python train.py --n_layer=15 --d_model=384 --n_head=4 --n_kv_head=4 --head_dim=96 --d_mlp=1152 --vocab_size=4263 --activation="geglu" --norm="rmsnorm" --norm_place="peri" --norm_eps=1e-05 --positions="rope" --rope_base=10000.0 --rope_fraction=1.0 --qk_norm=false --attn_scale=0.102 --bias="none" --tie_embeddings=true --parallel_block=false --extras=["capped logits"] --init="trunc" --init_std_qkv=0.0247 --init_std_o=0.0045 --init_std_up=0.0247 --init_std_down=0.0026 --init_out_by_depth=true --init_mimetic=0.7 --optimizer="soap_variant" --lr=0.00314 --beta1=0.95 --beta2=0.95 --weight_decay=0.14 --lr_head=0.0177 --grad_clip=1.0 --warmup_steps=200 --schedule="wsd" --decay_fraction=0.873 --decay_shape="linear" --final_lr_fraction=0.0 --batch_tokens=262144 --seq_len=1024 --doc_mask=false --train_tokens=1301000000 --steps=4963 --dataset="wikipedia_en"
Each number is 128 + 32 x the weight over its row's rms, rounded and kept within 0 to 255. Layers, rows and columns count from 0. Numbers have three digits each. The size before them is the row's rms in percent of the matrix's.

# layer 2 MLP down (transposed), 1152x384, rms 0.0914, rows 243-314, columns 128-191
098:147101138162092151122184176101158103109159206116147113144123128126138094085119102154153099094152105073117129116078122078127167114163146084135155143089105147102127157150117133146091083154106162
108:157159199171150123150146089103121087090089150127108100129146151149143128105126163142075175141115126133130154157121101165153092095187081098164136189147145093119187198096144093093148159112160075
095:101096132125109112195186138121171114163105180164116071124083131125117138101070148137130182061143123123133155144139141097130120100111145126074169143107151164119134149124158131177154164156168121
095:181132094147120159134136207103074133126101115115126160171190118166128103168120103163139187098124146099143102128108125149150121083155114086136090162158151109066151119119181107066090133120124137
095:119117110107089124183083114153107122118135143151131038089062148093111105141144092101105103141099148134136170160140123143132132193163105172127075198134175117084119114126137153148061049041104117
101:159078122094100146136122150090111175140143145141131145099093078159140110107120143105121094143148151158120150137083093116120095138161189123107071097129139125093107145113161049139149104046156138
101:120111150122143127075122098118101087172137185139113157128134111087151163164134092109109127065090135132136117142164139124148107074141144128093104099098103132088125129097126199096117136131156090
097:182107148100142089126107064116099129177150152102118148112125101162106112130125118150046133140137119130147222145134160153093134126139101101114167215115130142158139135164186151121176119103096122
096:187167133177179169198156116124110127130154175141148120111115145034090114093066094085166150159120129125118182110054168114105081123095107135106144090090122171160145153126113143158111137151152172
102:156142095188148177112132085167131135167159136129109129106128109132104146150101141121163175172107098011129115077161125118121128110102178131152086166126123131108171133124126105076105100176147143
098:124174158136117135066136132146110068161146183101110113108120183117089105135173090159126139159145088140208136202120090146113161162071091184142176104127124144111104128116104142110124166126118098
100:086120098135117151163136157084164103066199124134099111082139174126185123144139134148092133093091121135132106065082124156149117117113129162091112156154148111141132108123145102179125097154183093
093:201124097122135085150128125155147121166112094107138140098105197077138131121115131074065145127166111126123131133139175101120114150118111164128151036195127145155055117102122140130151121125113107
103:120115126148125112174108136175127154164132060154128130120171070024101110154170150096142133090141081146161107201160125135182104150096172116123161134093123151155114071118160062118132182159088166
097:119097198096127160127102087156134131122154062146145115143163124132098124099108109061146145081112175111173133103128098098113167146157167147150147106139143120068087119052075142085097094102136119
105:119095096106160180076139127092111130079099135126121127173093190137105131189109191144153168152138096154165092090172136149113122046112071127124144119145098081089061186127088121100095128189127127
104:132182207129118063207142117122131183092181193105151069095079081113057130158165158112124050162057158166100140168151209142157124139110107131104104118090160156100144081161153128121091175126145116
109:182157033106077135118101089144162113207134109149088161139146119084133105161128101124151127049150119144106147109090093182147118112112122068097111141146110133097105109129139108182118105131140139
105:139110131137087137146105126146109145103115100056120158137214113122172111076076212096120085072142170175104100149141082150084053150105152109141150128106181209101133107088082119108044130137120090
103:144087182131125145139103088102078107113190212110085155114088135129141072099137116148089148132075093157091170089097147150133148196141172143120075090129131146147096096142121109117130097135115153
104:166108143117153116127147113080092133136135053146158130102133146150087137085141170183163133122114131141134149129104160109070151049135129085123140183108161174178150111106057151145156184114196187
101:140137127110177140143107150152134081223125095120127083151109106120164158144098142093102112104189121125140133125192144109108135109102167118112141089114174128084153073135078103192113138133150112
102:093044144208075121151152151098151149142124132173168147110155104133087123121146107116137130093146065135100051111127118178109137092126144152101188182140124119163114180129129077101086118089100108
097:171091143107162145116072074139102135154130137127164140115151196121130156153120150130076108127111083134154085162193056148148135191163119149145127105143098075193132106079149130107065069120159094
111:120158059135153170118155126150167160132151080146117117183167146110181160099204152166061107161159142178093215138173112123087131104127158097101155182118117133131098147152107136087175118152144158
088:124096121123129202133174151109129146182137156103140092166151103123162144092110109149109149153098156118137142127145142150128182097153130120116051122120111064120097146169138082119125165209107099
102:117178121096065137151164171117076161154153131101163097117144154115133112097170079061140187090097117134180126146117127118187119146183123104144122145086142148174158142163112135090076135136079081
111:147129127116130111117071170123086164155128191116207135165216152184136129133145097095151154099126143103131184144191201127144118113136161137136100111108130095077158087088145144145074060119123122
104:089105108160095101105106175133156110094171092145166182120096140154154066129136100086162100101116146162129096135163111113136106168087091149075187099109113197127109193142136143114180123134126108
097:136122212153140110078143163156149138171146178132115148103075115148140181087141106142113123159176156058178107134129146156103122097111140146115111133109066134132119132124107121126138115117128077
092:188192152121109080117171114130096211171107142148153114114097103157142056129082141082077113105116158156133135103144176068082119117121079141129104162191164149104159137124162105125089126119117144
101:156156127175084156149130084123135143130123065137108144161141067170151141145137173121178103093089105124148060112141108101119119167106134101177088095103095128093108107067132123072070082174140128
103:137207143111117133132163150170131145145109164128119134119136142112129054144131143102137198120172126170114107110096087065185117104142142116103122130129123173160121102174197115083165052139113199
098:066106157184106161135157153123108147122146129146095105202150155061089126112138074141109110144159098189183068207175152227160155099056148131124201094111132097092136112095199173115150118082109173
097:096091094136137141145167102095083112125160089149126154106119133136142119144103174101168108085083063119176083059130123100081126136087120106084127150151115135178152082127113181120126124099168128
099:069097105109106136147152164117175241154115104157081126118127117127107083055136060135150123139121151145148096191144093169127111116118120128132149122159161119103103158155129138162124153195126147
103:155185151092107126092079072186113058180132138160129178118126146150134139075083144090102166118124157153151154124112069177117138088167134125139144085186127119134091122128174127144142169156149105
106:108091149098085151161137132107119084165156153139128147137132056111142150120098115080156124128135117076141101096166147102127141201106122104128112105111128125114142072082094100151095127134129125
102:181133129108123066164124131171086132089178163153172082086142103094120107079152033164094077182138130135122209135096109122075096165184083108121116084176080116168154132171119136113200131151112116
095:115160084146159108116175159145137104129160124129144134115165107095113158106153117127124135143087175115149119152118083150142125100094125121149120129188201123152152094153122165098126156100161108
096:120144120132155052164131064133163102178142124060150122138141174156102098164131175135138095126168165128132101194097150126126092127101076140112123091157137149074153136143109114088110095083130143
107:111128124095150129139228139073125147064127182126112116136087169149133135070135106110104147169123110139143057154052124152169115103125130183093149091087115102138161109186127133195161165115121124
098:136164123139123142077107130070093099109098111125131089103113125135109168085129066125153239162122134101098153135118219165146145127188154159076147151099160146110118146169107124176105134176115143
096:153111108183165112155144154155126164148151143145123135105085103111139154104136150129134123170097151040188086127129126156119175169133138122120151134120122174097224078104169135150100168104091150
097:127112117210149114121120187125147124089141154111196117160136157137114151161163081077145158184123152104126135151145130147182093135138144126121109152128153089114137117135122157091153135179115130
110:137054077078118144096161101079098106131150104105117172110137163122116155084156069099140080172131177125181108183104127129148110119193145139162097139078125120097101159087167197132150135105122112
103:152151161098173168143099115193091171146073172080155167097114121069066131117113170151110112070115123133079138104129138124061145126167074143117142099079119121141156172178150114164131093124133147
101:119197135181187083052121119138110152157161123114134179143139113112107078121091100116167181190132089154105118224128123148090135096148155101131043153112166109088093122145146088054111073107125132
097:117161100171190133107085152200142146163112116125152208123122118127148130112142167131182171076172145162147196120151133098214094164108086114166134112158145101207218039097140140175108104153096140
104:089167159141131161088172124099123096150155151161179165092073086151158125126133108158104116138080175053186094123061176077169146106119152149140094116173090140042126135177151115155140151151087162
103:146151134055188106080162137096129180107108117048165118068127112082087139146153104152148126119116144158118166159101149094101072152138063142051124141153111119071091105142116147154102168119173109
100:123102100170123086118112087099121170101147104178122120092162117198129111121136136170116126097142121117088141180144221126143176090153153066177234112168148141160133142095165133142116144113125133
098:121127150101176081104104135173095110120099091109107107128166178113126080169094182107137120096153134132117173130169144105076166143130170106157151088168109136116113154117132116079115160120076130
103:108135119158165120162151148174106140134100109069177134091133142160111126139082095135147161103139132159127194085127150147089159075113141185163063162108107154117152185090177153095133099074137125
084:128096128164152110131086135118174029145099106078103156110084094124103139090116168134188153088169143076089134114125103158109117171121095169133127160115121168098113125156088114130108121110119076
103:117157079085182108144103125156135144158152133153120086143087167112092172155118172185175112156142104143090114099106099060069075133150206187056112134108121113124175165068134060156079149205121122
108:104164128177116105158117066088139096105136175136158108163166100103114161147175123163108137123136108176082100103138131130187193070086157106165150090092120134106211136149111126089164203149098163
106:171141118110109074121150184124148097179112157139124101115128179150141145132166169119145090123111134147152133086194142144167046168148138159143116134118132101158069102147132057114129120167207177
101:135175150123092220142131203082106144152084117157145115146075102139193147094170121085111122148135115124134131167118155119064123111137143068131113094128162093152116139157170138094066105090130132
089:145162141217177140071187129107136118123120106175127074192128122152144154169167114120134155148117147236127127130146096195132082148075170153169122099090117068086151184128151116149125183092140152
102:109076130147131099117090094139091143131148058164142125084087100122137127114103170139160094109200104145154128075135165122111115066132144076136145112094168191154080145144093083068083155136082139
098:185108134129135111065114117138163128156190128155093122097120093126205162121125115098150073143187188123074083120108135151119146155138162107087186160072095151084050130098134125044101113120183097
095:184118149094176178139122077145094113154193173137151134120099073157125099111091138128119084121098098107063185122125142098131140140139135115133111136196140128053102164096107164140186148144183100
101:147150153102165088156189165103119180105114147101140215157140133142168119089099137124134159123105134116064098146187111152170095098094143122074125124113109133163109177167196082123123101113101088
110:157117117170104128188172080165107166135111109193103060073191112068121101144100132151116166095117108168139138115193134091078150162078211067172126123100219134144122110160103130120139121068100157
098:116063133168118111146125138077137103131155108229137118130033133155119138160166121132153140124148117147119150083103073102152118122101127169051150085133116108177163081125126096167190097142203164
102:129117125063153133147055115104146131112126136034114109106075112119140077127185119125113131136168158084150105080144071107154107132161104117139125131133108187164106049074114132098070136227154100
105:137116183109088173159173129105167077096169119156133109062133074118102129128107129070100129145125113117147136151088153094116164111167161144126168134109125135145121139161103132128146125126142127
103:124118143084027176151171133101112093098145122094133142083167160165156118121127127105122131117099132130125110102092173114168146214126112110164167159089178127123118137106092106070103103097127092
091:086141178117116115107113125115147134153185111146099168078161104117171152138092097107120096145115084152127146183131102085138070124120089147104170136160126075116153131162090144147145138114116139
098:119133119104119133192071112087126126136089040139146110173131163115108181194137134117165126139116085115103074131158122132169173192104141136105143128178098106138130108135170176106157132117166141
098:153136134094090188108093068134177138169118140162110115170106151121154102094185132180149120168165105156132132121121176133131157147167142143146145195092090141146115138160163100144131132083095111
# layer 2 MLP gate, 1152x384, rms 0.0966, rows 244-314, columns 128-191
111:104038148091159110157141138128093134112110112159187143153136151131137134158111132141087108078164107125105115088106157139101117205125091123201096127148142091198092133147121093121126127156169177
104:189116141102108142173152097159135149082115146123137075123103117158089038118174132090068124163094089167082156093142081073097177133108136137146141129074075090086052133058066157108120102091081091
106:122083097151177149089136162137123143116135156104192165154177134104094170104111105087157137154099120211149162164114146095188162100147150094140116139118115156122130092094089082094112186162116165
093:144122153216139151116125043081106091139162101150123121112155129175075114154148116141157160162095140112161150165108116102136154123097068151091130177160110152120164165152124084102171087162106082
096:089118082115138107166134066150145071161118128130168119180126174155093075192145116096161157141100139098132172091103101142203179122133113089142133168111170066123108125196161145120096109122117126
099:133135120132126113157134128136202097145103108086102106091159116094092117097097095137059102151124107087177184107158151118171079104097131147116129119142164137092063080129190148156048096121109122
092:059138111179120143161108136139151108118123119165099122141072132124105077113065139135113149125107166162066105084112083179071144117142090118127014129181133135109088100165106092079097162129125099
097:134115043098195031107131139089080125094128174108125160152116191187079130045082124118091117110119149145160120171047103166120086142125122090120159103109137082130138152130176178114099108107102154
092:112098062115110196145110162086104144139119130155101127091145126088150051134096097135130107102137192161164137188150111124141142083129126118124084152078170106161091079110138173134128151080157085
103:136137135209167140110127178125177119169123183195073101137108159152135145209106163110201147117124106149129158095163125113103104124106147126098093140079161054172135117171092080096176088144123105
091:169101085108177123115171118147173104154084141165169104143176146178114143121137180162078106107084176162142066149112127115146124076101149123099241155073120086127144163113102116193111189099127093
099:082159090136124116103108100099163143117148128109156136127095141141114100074090148109138105081160132121097129145124162059133155184134157095098130059135127141162110111134141114183095129177108161
103:175125153117187174118133111092123128115175174125124135118098125149120132145116082161092131099114069177144081116111128123086149109137145155123157126191099095103124139106137106147119122069097123
096:173151065132145124138132147130144158114125106113141122116084107116204082164129142099122132147136069073148137114138144130184152051141102168118120110104136132103142125110140126139098099124078087
108:112136108053119120145140115173105155104141171181148124175130078079085124026104131201135096156122122103121132126120102098075100144120096078146141125158117098146114086205138119135116065180123109
103:112111162175156171146082141073194132166071142123100118175132123117142124161167133132206100130079137135127123092111181218182126155155142092097153138141124142169107116114235145105122107165141109
106:164149154102205163159167110124137137162172131110072110144111157132112070103132120208176147087079137109174121176144134146072153087137132128127129179082145148129111155109139142109171098127070149
097:101162095140079161064128201085160148153122182040110141106105092083118122103134094111139187108127118109153162137105170125132117140139091110065186115126151139075151085142116073152175115153124102
111:112086105133089136087097117138148080139133115215130202135080141098122140183120159120114104214156093118144060102100128135127174131150133142157039105095169160156093129145090089106173121133118196
103:125131114148134060148146100222154105140141156155141136148173177170132115175084165115117113174136122203211185098110184139129074102177148196109137192156120159141154162091140073120124101118133152
096:147173098108206096151119151114163130091110118128123125092124102137139150151100173171135134179150127113097137148121161074097118122142118089139176168174139141151129115108127140213129144116164108
111:155180128115077089107121116123156161126102087080128129102121135134059102126110083124113180157141153104136101141132125112100110130116142132094165083147136115156101185116113160085092089133145130
102:118139180122129124155106093118094127104108176168117176133127078108154104123162117128155165090092184113135026158133143161128145174141062119155135087128110120069152114122134081141107168106137110
093:115244180062177156172165137131093154058098135106110148078146137120135072157122170145131171095130138140126144128163092123117089171091079141132034122201130146102124082124173165070166080108053143
095:110111130086121159091168090118085132180106148153133175123150107127157095134116120156128130140137109092127123089079131128111131107124108143130094100137027099100129127088125151126138118152183082
104:132073129126142136110154079148108129117118128150157162129078079171168104156196116121149149194151105145121130156122110168077142142183145110145134137107133129135102177117133108127159099153163099
093:112159139096073193061109142186099150160142133144224119135109126134118156170167164189146086131135154128140123131162159128088162125177090081128101162117182130100068162150167132134086077144148145
103:158141150154137116102122116137110140161114113158094099107215095121147088126139077133188152129041089153079195102125089129113133130138170125116113193167135155127143127110115186146197161145119124
097:139090116113129177188119141100115141193162099125105080179180161141111069135099141114115120109138129194077128125144142117157138123149116078168099103179135119143162145148073095126094166137164100
089:212123080159135146111157121129110153104150176145135146171097115172191114059115157132134178079093088108183092171150124135066156122094176159127144153149142158103148098103173053154109127084139109
109:139110180096084157146153116181130104145133080162124134128119160141147109132130114144137175114119122207126144183151164178188098136201102080151126186124213129154143139046105179131052141144145145
102:119146114172138157147102094170147153120162098126141109111165111057186123137087094139073145092137143058103119161139154145127106163118120099096140150168095143093062131145077146140171154113109103
104:094084107116042095107182165176114150117158128126116133165096168178068167186124153104077138093182130099137136129088100132093127133066133093124160124067127104146167107158111116118114136158143122
095:125146111102104125127103084117158111136122067136182153118136132178108103191096134093100169078131119113107110087119157119096112163167165149080124166133096152178138126138137129080099163085153093
095:062142093147146153125124199084105154124127112138098121104140055229129177135117131067103143139109092113152163133163049120099178170127143123101085156150147112111184144105117136051124090055168157
097:087138116200125169117112172148205066123114071142102120111114115150130119157131121082094121119126080104104114074101130146090124130132111127179067182232215142130133084081154144059085151149193160
095:163155126121101096047070122152128111141128115118124176172204104124084082152098098102116105145189141135126145182124155101132131081173148117109111079146117134124122079072132141073183099041171124
100:081141096132136096076110083113162145116110082138127153177155148102111192116104188136145218138107184176196131119135115091146142129187121126113147155130143079097060151111122115172133134180152105
097:118122115167119108126176132131135088129158161145123074173117116087131080059098043129134134135112136140181110098104152134085099115125109117151107170096118141126116166128073088149154157104095138
101:092155124138095083153113078112152191183075101114141122104101145085127149113124153074127123123162175102094105142040129164125126089053110120085134090089100080124056082111128099138128111128128171
112:031129095149168112128177111175101132126116149095150139117109123062119129137157124158101145100121164131151122131135124065128135124134101129154092158119127180157097117114083098071080150114103176
100:135137066147104090143118136128137118164139166201181170126121107038135085087129140094067095085114073105132081126165141094188041105096136166107187083124136128075110098075127118163132087137160152
097:093181102118164118177116187118141144129126171133085145166134180106116131135107090091128077124085059062120142112098077110128086162160151128113091156155080125088162102082149113131078144147078198
099:115108057236114173150156162117205145139161166162141119125148112106094154132137102145143166123144185109102089162077119101165164059130125098179108179143150126169105113146116080120094102140128173
097:119167144108148139155151110151074079172228144102089179096103140134127074167207138120119170151074128119146142126144100090183198073075157161123111154089125103143088094140087115116199104138162101
103:192100123171115139093149151093169128081121103066114177097153155078137101090150120122151127174146168086139133171087138216090076167109108156139169174163191135144136143081091140158163147111150149
099:149147083098114117149189164113075156129154154119142123183175115121153170147183114116176166146142167106146111127089146141129124166166158096149145169145081090162105107040110118135115132142184135
101:212099156143172154152089123197180196106118180132098175119132149127174125084126180123154102053140143148099140101145128110166079117072161141138058142139098128140116104095125104205125108136143129
100:078104108144164130211095108105108123175139119140136134139101137060076161087118123138105147112149141171126183088157095151117140133097126161090165139069162137145089119166156125143120139096162130
100:163082093085189110086166122137121146122140134135140138101105096083166094134144122089090121200156106061087105173127143096096167156150083153124145109188129091093089154124166120127133113114090134
101:094130080204137162165149102138175151130119132109121090146033132098134164123099178135110098124128173147181116133158202147123143089152111140080101104109178085174075093158134141173098149158162135
097:118087106086125171139154141089142108112085143186110128146163050136154090117131103103149108220170145118088099146197084140130117119120137045091140115090115115156114125146147140088130114122125105
098:119102141150138125166173084118104155144137127148076121170105111044088179117082147154142162135162071131156113184181112093097139165152149084106143093086125132138130143109093140140114132154136113
105:144161124197146160184105113160103128070113151118133060180134096104143105129132137085083108109085178138108110124161164110111144161137116120085120126080157137128123087159115117149128084160099127
096:111157181106097117148090110196145133145116158152132138160066107175101088088137095114190087139135159100138094059091111122167130110161149115134068153128130134157153147113083121165157107146069137
097:156145159176115134118188094100111099140088168099097123124114106100165108144147159145150135164148149131158129111140145236105131102171121134106110078170168209123154151128062077066094099190113118
099:185137097123136186137152120162102115104121127157160096074171085150162139109197112152189149112126148167140111150172107109134096122155149139111117124130084173140158207082132088151136136136150126
101:105121157121164111147116079195087110105157077110119131127164137189082077103116148073089130148121163145152126119096056114129076135091066137124111170149144106125119143131116118153083090132133127
107:143104145114105110125183157151103129116123071120163113175147131176129079109113166158092173096172166131168133122164114120098139124126112136188121162119146120158100145149059090133181097163088150
098:099075144210139119142184120175117125100143134103113145114106156147147117138162124148124123159162109104106087132100179189113166068134094124156109210110141130138139157145148095047118113143123140
099:110127071096103152102200095138080133160151173125140124104171116067085157125170181058101137085135150157153110076093110146161094081100126119159192078131127173148120129148191159110105109115140144
106:095101129144068092150205081151199147156131160086155084104132136180109109172136100140094133135131116161124109147177175128127095114101103148114093143125121126141127120119137127128091115127150150
102:112141145070190153121134139068088186130185114102107096121134131168133113114162162126136188119201133186172158132089119175144159120172144154081129183113099096132090171132139109144077068111156159
096:159089095086079132131091118141165179146081109113074122101167099099086116128124072136137110181179128104190114143186073128138127096142141151200166078145082107152160133098093143145183184135098113
096:085051076138121082120164127101122138126135123193080156155126110059118148116108092144121114102134142114133170104168126133134098145163130140176072089127147073173138114141143120154128094182166080
097:171156105132094152144114180083124117136130097105110122110120210102109143208122176133115166171089154143167106089147114127160129126129145155084152101128132144098207164114118132134149097140151049
103:129133226119068193097148108135117122085069148180173142200132124134114127102124133188113149099114120158134141114114111103096132194131040113111129086154125194103212170122095118106180066090118119
098:168112151089105140079160105130124086115083178088122089105178120141160129131109118138121140094151082130100143136141115122146117097081159125185129173118124100128140140095122115110109135124127098
092:104099156099064182185108138107165118131158111147167054111150134112053113120119165152083108127074148129139106114098178110131123083144116088121117116159103113159092097137170151102182132149138138
104:169095161161117223103115122139166117175108118090081142142128201106111131132107081171172105137186112165119091134172113193178091113137133132111172109141155102131143118100080179128157119103140183
084:123107121163109144186090167105135067141151146113144110070122140150128133120099166122078144086126169107148148094143087145102119106132105122063099106163123087150121128126095138142118155121123150
# layer 2 MLP up, 1152x384, rms 0.101, rows 244-314, columns 128-191
107:073076125119166147139142118166116069128164137145132144150106149083134171146065164134081096085057089129145098136114132157147151169138135114173152118140156203143128151111103138130112139171109137
105:174161116152127128155190098150059112140170105141102040164160103131109101103126096109080105171090112091126128117081137118065160158168173142149106128140106127114103145112168114111136140133057088
104:192125128130152167050163141138122157150096139104145179109113121129121146160139092090134138087120114122149101141095115105133071096198148125164092130093092118137140063125129119134131137204163151
099:156119161133140159157111118086133150091131052123152096180174178141128121045154195081129107121132126127162191062122155102101161111075109060146138062111113062109089164144146115113184165119055089
098:098158109121174094139132098176168109192101098090189063170131133175086085130176149098158207136132086070126140116134102093153127116140144112132190112135138120125183107194082170146122140123052143
104:145139108193104136119181158108134146176108096100147151108105178131123128124116151105134110149130118087150147108110126090121132123135198116081112155133135081127134127130235093132128152077128133
104:097124120199147182101099143096148115117196110084125156204122149147077096115139171141131174141177116097127155184081139138108122110094131150117188091205153103140145127114119098056124077143132185
096:107075086140119140168117215112147135153098076116118170187091028198151147142127119113156109135171155097062157112154081134102145148135131145185130154166096124132070184088102119095161115119149118
097:153117113149098126118128164090165119129128120173143090158128111112154072116131083133098132135075118135108080108186061121144141135119106115165157130140152134110134114096177128092192142089149135
102:136133167053132123111161142137134165145182118098131163126170113100131060177145148112129147122095196083164193110134106105144107121145177081073106112154099118103172125169160160137124137099102122
097:192143089107144106141167183100162088159118097078178123128114147109140078123177143103099144071090154154154087161056121144175125064119152136109164160138124110196157138141144175150133165168176106
097:114177133138139158128064160137174135145107130162109132113170117103165161160111112126168060119078132153121124095137171128147137080118138143140132165189084077120155138122101189099159138155106136
099:148112086141122142086118102145109148113105162123119135144166171139144135195080129167121106156087131113128152105140115125150141096120133159080107072169146134121110120195128139128146147126104120
105:132089112150160131133180113069114151173116157104113167117101154119146105124171091161156137122140108111118134134111087111149170118115110112166103157102145145095187127208180111207148117052105102
106:109180138140122126133159107152070103138120104155044123102043163168128154115125123051103112110124097106122122136154096138155181173181190134162117167111170165155122085093113118172101090094133122
097:153157090167106175104162137106140096126152127112128126118096111167092112068166101089114146164133158115092091128105144133051191138115208183175150074163145169083122161106099072137136101188114058
104:115096147102138130134080143121156136141143150152134097143084139126203145148135160133157122134102132066185125141183102181125136115154118073191130126139144091139077091162136164156098164073120177
102:204113138138162129158113134147109134137089182163112166108162125178102098146147166109104137051147163156054113130116154155152182167181172107057126134119113112156076129089134184169078172086146180
107:128071062183154127136121166105143086147112139154141114119102153133096096125105128158060147169175163096152146128131103066096111160061174149109091108164126115135063149122136101076109111096143125
102:164096154126193095147167142084125185176173098119155156174119127136139133170130122092112160133141133118093049108136174125091146177099107113177100128126140104134118132086104132083112167106145139
105:113100179170064127150073123184139143108143088137143148127170194114122125124089129120158185184110129122228095117121107129163188062148103091054146120130135140105111162162099140132103103132118113
110:134142127147105159128131086139187104057122175100146149155136100155157168173098104163093116157151185063171126157118131126117142112128159129154114077144154117170143102105123123188146154101143118
099:126080129177091188149162131107084121204175124139106074104133164127136131091151112152094168157106121112141182113124156152074109115149118147147155111115158181179102111150091170153106151200084112
101:120126115146139105102093108094120126152118159043150195059134192166124132051158137072113070133066102116147131111131140157127133081118143189067122155135152135131123145150150106185115154149129081
095:119150116146160077123082150167121066112142110104115090088122154167102174116141114114113105130143142169140077165198148136161104136129152126129186136146180155138153121112145121083146103074053121
102:154101146126153107171149102119178118164176120199109116114161144147116138170068145114119170111204115101148115162104139124103171112090131083161127172145105125167167142136103160119088084159098104
099:113105135095077155128123153121130181138057135158126098109064120164109177144103155163136108185134126099085140091140161133102097122164113155121106113106185131099139164137145067084109097109090108
101:074134131143130119220123115103153147169141087189110113131151153132136084075138097161109083154152123182088160076084118167199115153109123133121115137150149141133161158070097110117152120129120065
097:117136141217126108120115114123143149151151109066128152143126126160133141108132079101130157087116071167066132179115115074095175132132067131132094111132152174053186110136090164110122115144076077
102:077085125060093163150136127168073097129177084152167157104201143106125116093077160184166074206144080164111114138164110103207132120128183152107132110123143105171183129199121151139163164148148169
106:156092096168110094127165127114151116124153173108052124145105173132083145154194176155132089102152117131163061145120138066099153150169122183113146140169134049123115160107199156112107083137086088
100:132170131196147176107155113115125092125107214121085121071183061098119128162057109112170137178167110095197155108108148154099156132064140173129149111122164139099164126087082057126066148150164049
105:147024169094100144110145104106177080130148120090121133132140122147116072081119122126170139073135123113132168149075063082149103121122139126124126121212093107164090091131082127046126117171125106
090:148099198100143147142156163088095130126076141125075161137160168131130137142119119185144067139143144132190172195154084123212113121165135104116144096109124087149148095120042115179099075163120182
101:142142147146131153148165162173177106099150099158136124149148167133156130097137158131192103132122150140157133143153086092137098135174131137139089108121105148104152061123112105135070102034052127
093:133162123133152120165155095176125132097142104235150067124139122132139123136163200173133092110110133134163145138126171083129059100145153070106176136151118126109175090098170121108147156212117128
095:163131119127142145198087135144078133126106119125139103139111139151174111128120122088138146132106083088149151101168176126128134117146131129132113209107184124124183149124091090138112161153096143
099:164149136173135085179128145178164135114130111095124134120077135130157132179086080139085101121126137139105134058115164113125129139156131122175067173154092126075117120122137118096149110148174107
103:146162141098097091105128112126137208123100143108132108115127165144148138088126138148131105162140157103140150084135114117107112100153151138131185097085146195097109126143072076157072137144129133
100:139084090151088143138133132113094109140099161038110135168153107111154176085128139164184151149091136168149142107138151074112112100136171071123140113128170145114096145143140093177094133137117141
103:141103085144154128085184098130143113101118092155120129130102105123167121144161179082126129153056124143132140152098195146125068204100126180183112131115137131140105075153065072135071171160027177
096:132071125146152156128125085120111106166147140118098129120141181190145153130126060164139106141132233153110101156101091136097151151177163136130078093116100158129117165136118150144062166123109137
108:036115168136133136094157131107124136101178129162147138112140092122120091168159150103103080114158116157105194160136143143158120105136092139200161097101121075172077129120103151117158118170180183
103:111109124184105123087095098120145162105124088123109089133130181070128184121058138155175128090156110107166127116152115145184160076089155112121095115137078142162096169138114121138129070147121107
101:118077097126072074159158095082129179065125190097121085116075090157140169128132115123114076145113113064115165118122180136093114094146092131080103138074140174078134155115147127195097117086149156
107:092126048071151067089101157135106105088146150125137117166077156195197165120104121112163133134164097133116145133125118107197149148159177149160093082163096137151132163166152118096142178116135167
093:194119117173101129121099153113097141184099028110164125184140127049146143126182117132140176180136112148167066137131133115161143149109218134114113084042154112165118145136129135084138067083166125
089:063156107124165109131143105148131103151120077126128106103164140103128122150082121109149147134160135163114124144094132141092183168144095133120106156105145141192166146129109150114143129046151120
098:142156133143100185173114172110172100169104110131086054056096125128095120141134108145101116140186110152156107121111137169190132102058119118130181185168168081175154135071156103098105137093153218
085:099174101121064188113175139094140094099118164124134115084159110099124144134123130139159111000119159216177156108097104182156120148153207100126086137117129149236126082164098141115180073160180174
102:197183128102109129175113137083104111181139134091157119092143129087119139094094099194118140138141114035106095139108104127118105156101056148128156116084105164109148170044146132125095137138102160
089:130119060150154104073124144146147131154111117105113118151135161088113139146138132100115126144104080124074169072119142055136184053134099128176105137206114137082083120109131102114111134080152091
096:128164120071145113118102098131089143151175081181133082145104180150184074145099100169201106124145100148102063123102119109097159173198083191113138136168130104122159171067134149103157133123161118
102:069100107156149154091124126161110142168097148132147169109137130105123126134158128124067139170136129171180098135145132126088122133128116035079161077163120120139129149124185133153180175103167186
096:091158167132122117094115082182200135128109121190140134128094153121041135119108141152097120086164144146111083098129051132138128142153101080165119151147145121132169145171151112113113104130125116
107:146137076108129128095125102088128064127130080138061151055129138122055095065190129163165081206085065101202087102148126142130149130142153073123137138139151096146130111119108109110137059132165135
091:165148182099115104112159128164124157178138128106143123128139203104139146098119052134165160152100125128144104092154128166128141141141123112091070130056121138102106090075133111118167152126127192
090:090171108139165117097146099167092154145140117141132189149136174163121082134104076110119109120120193142101107166113077095161089134148126080068175123111110102143129110163133074152106066086130158
108:157100160078118072137079183148080136168129175146092163101166061098158130110129204075054131127123113158166138116143145162124117112139100114111125132123143165124120097121127145000140072131081070
101:129152159164177099131138169165141090183089126116213161162121161151081132178150133138144161096129111173136113123107186112080129056117180078119108142119131160160134151123074145100083162149118076
100:145101112094128193125113100137154080100163143131133165120143102098107138103118192106255124141132110118175163132095150113095104156106118125135155080125200130115215159125090168114165156115123136
103:137175095106120126099094146094160148108118152121122135102087145130122150094155142108093208131094117136138117118167098084157093092149126108112101165057144153123182180142117126182140097165143178
103:159119127112132095111131128153137128104095109186111139104121145149107109199239139136124155123201095166099139123114157127187104159115132086149051121132169144116076092080157167101101125127104127
108:113115211128192139175150127116131161083122166182129137164157081144096159103129057105127105143098167115109105148120111077173074116154164128143160146100194205157033166171055105102127116044161128
102:170148166124121137140086085076131089177106154117119028147147149170155142113137167133110129099115092130141010069138113171137154087143158129109145132134111144124142130197132104139092094100169137
098:135159085104164110113147148177071162114141215104155140132110138112136117146071111120181150206131157046104084135137103175097145134106108186146157166043161088107149164163148130164099132081116160
098:090096140124151059159119137162081033120125121119101124149092145156130145135140092109153158138168148142123136124154155137105149121095110182125123158114051163114149077143146113091084203084140144
095:178123123154147111126118158098110165099093099108088114154174115159095147133072161130068162170109124069177159156117169132202150175139113170112112095092123143143091082076156195074166125172209108
102:144104145135144111120124140164059126079099110102123128115038186153062114143142154142118164115119170094092121092136208137081136141131084055149186132135110141130059142112129121116165150193098152
105:163130158124124132156110094098135161098158131152138119126107127150086110132108176119118114110174090163110098096050177154146137159085086126167094101067080157130125154103128104145141116128150131
089:185085141158109175173128115122123150129140091085149105121086116162084082097086147093089151113176191109114128115108099070126118168142102131101099136149088101176196111169119151116121138101122152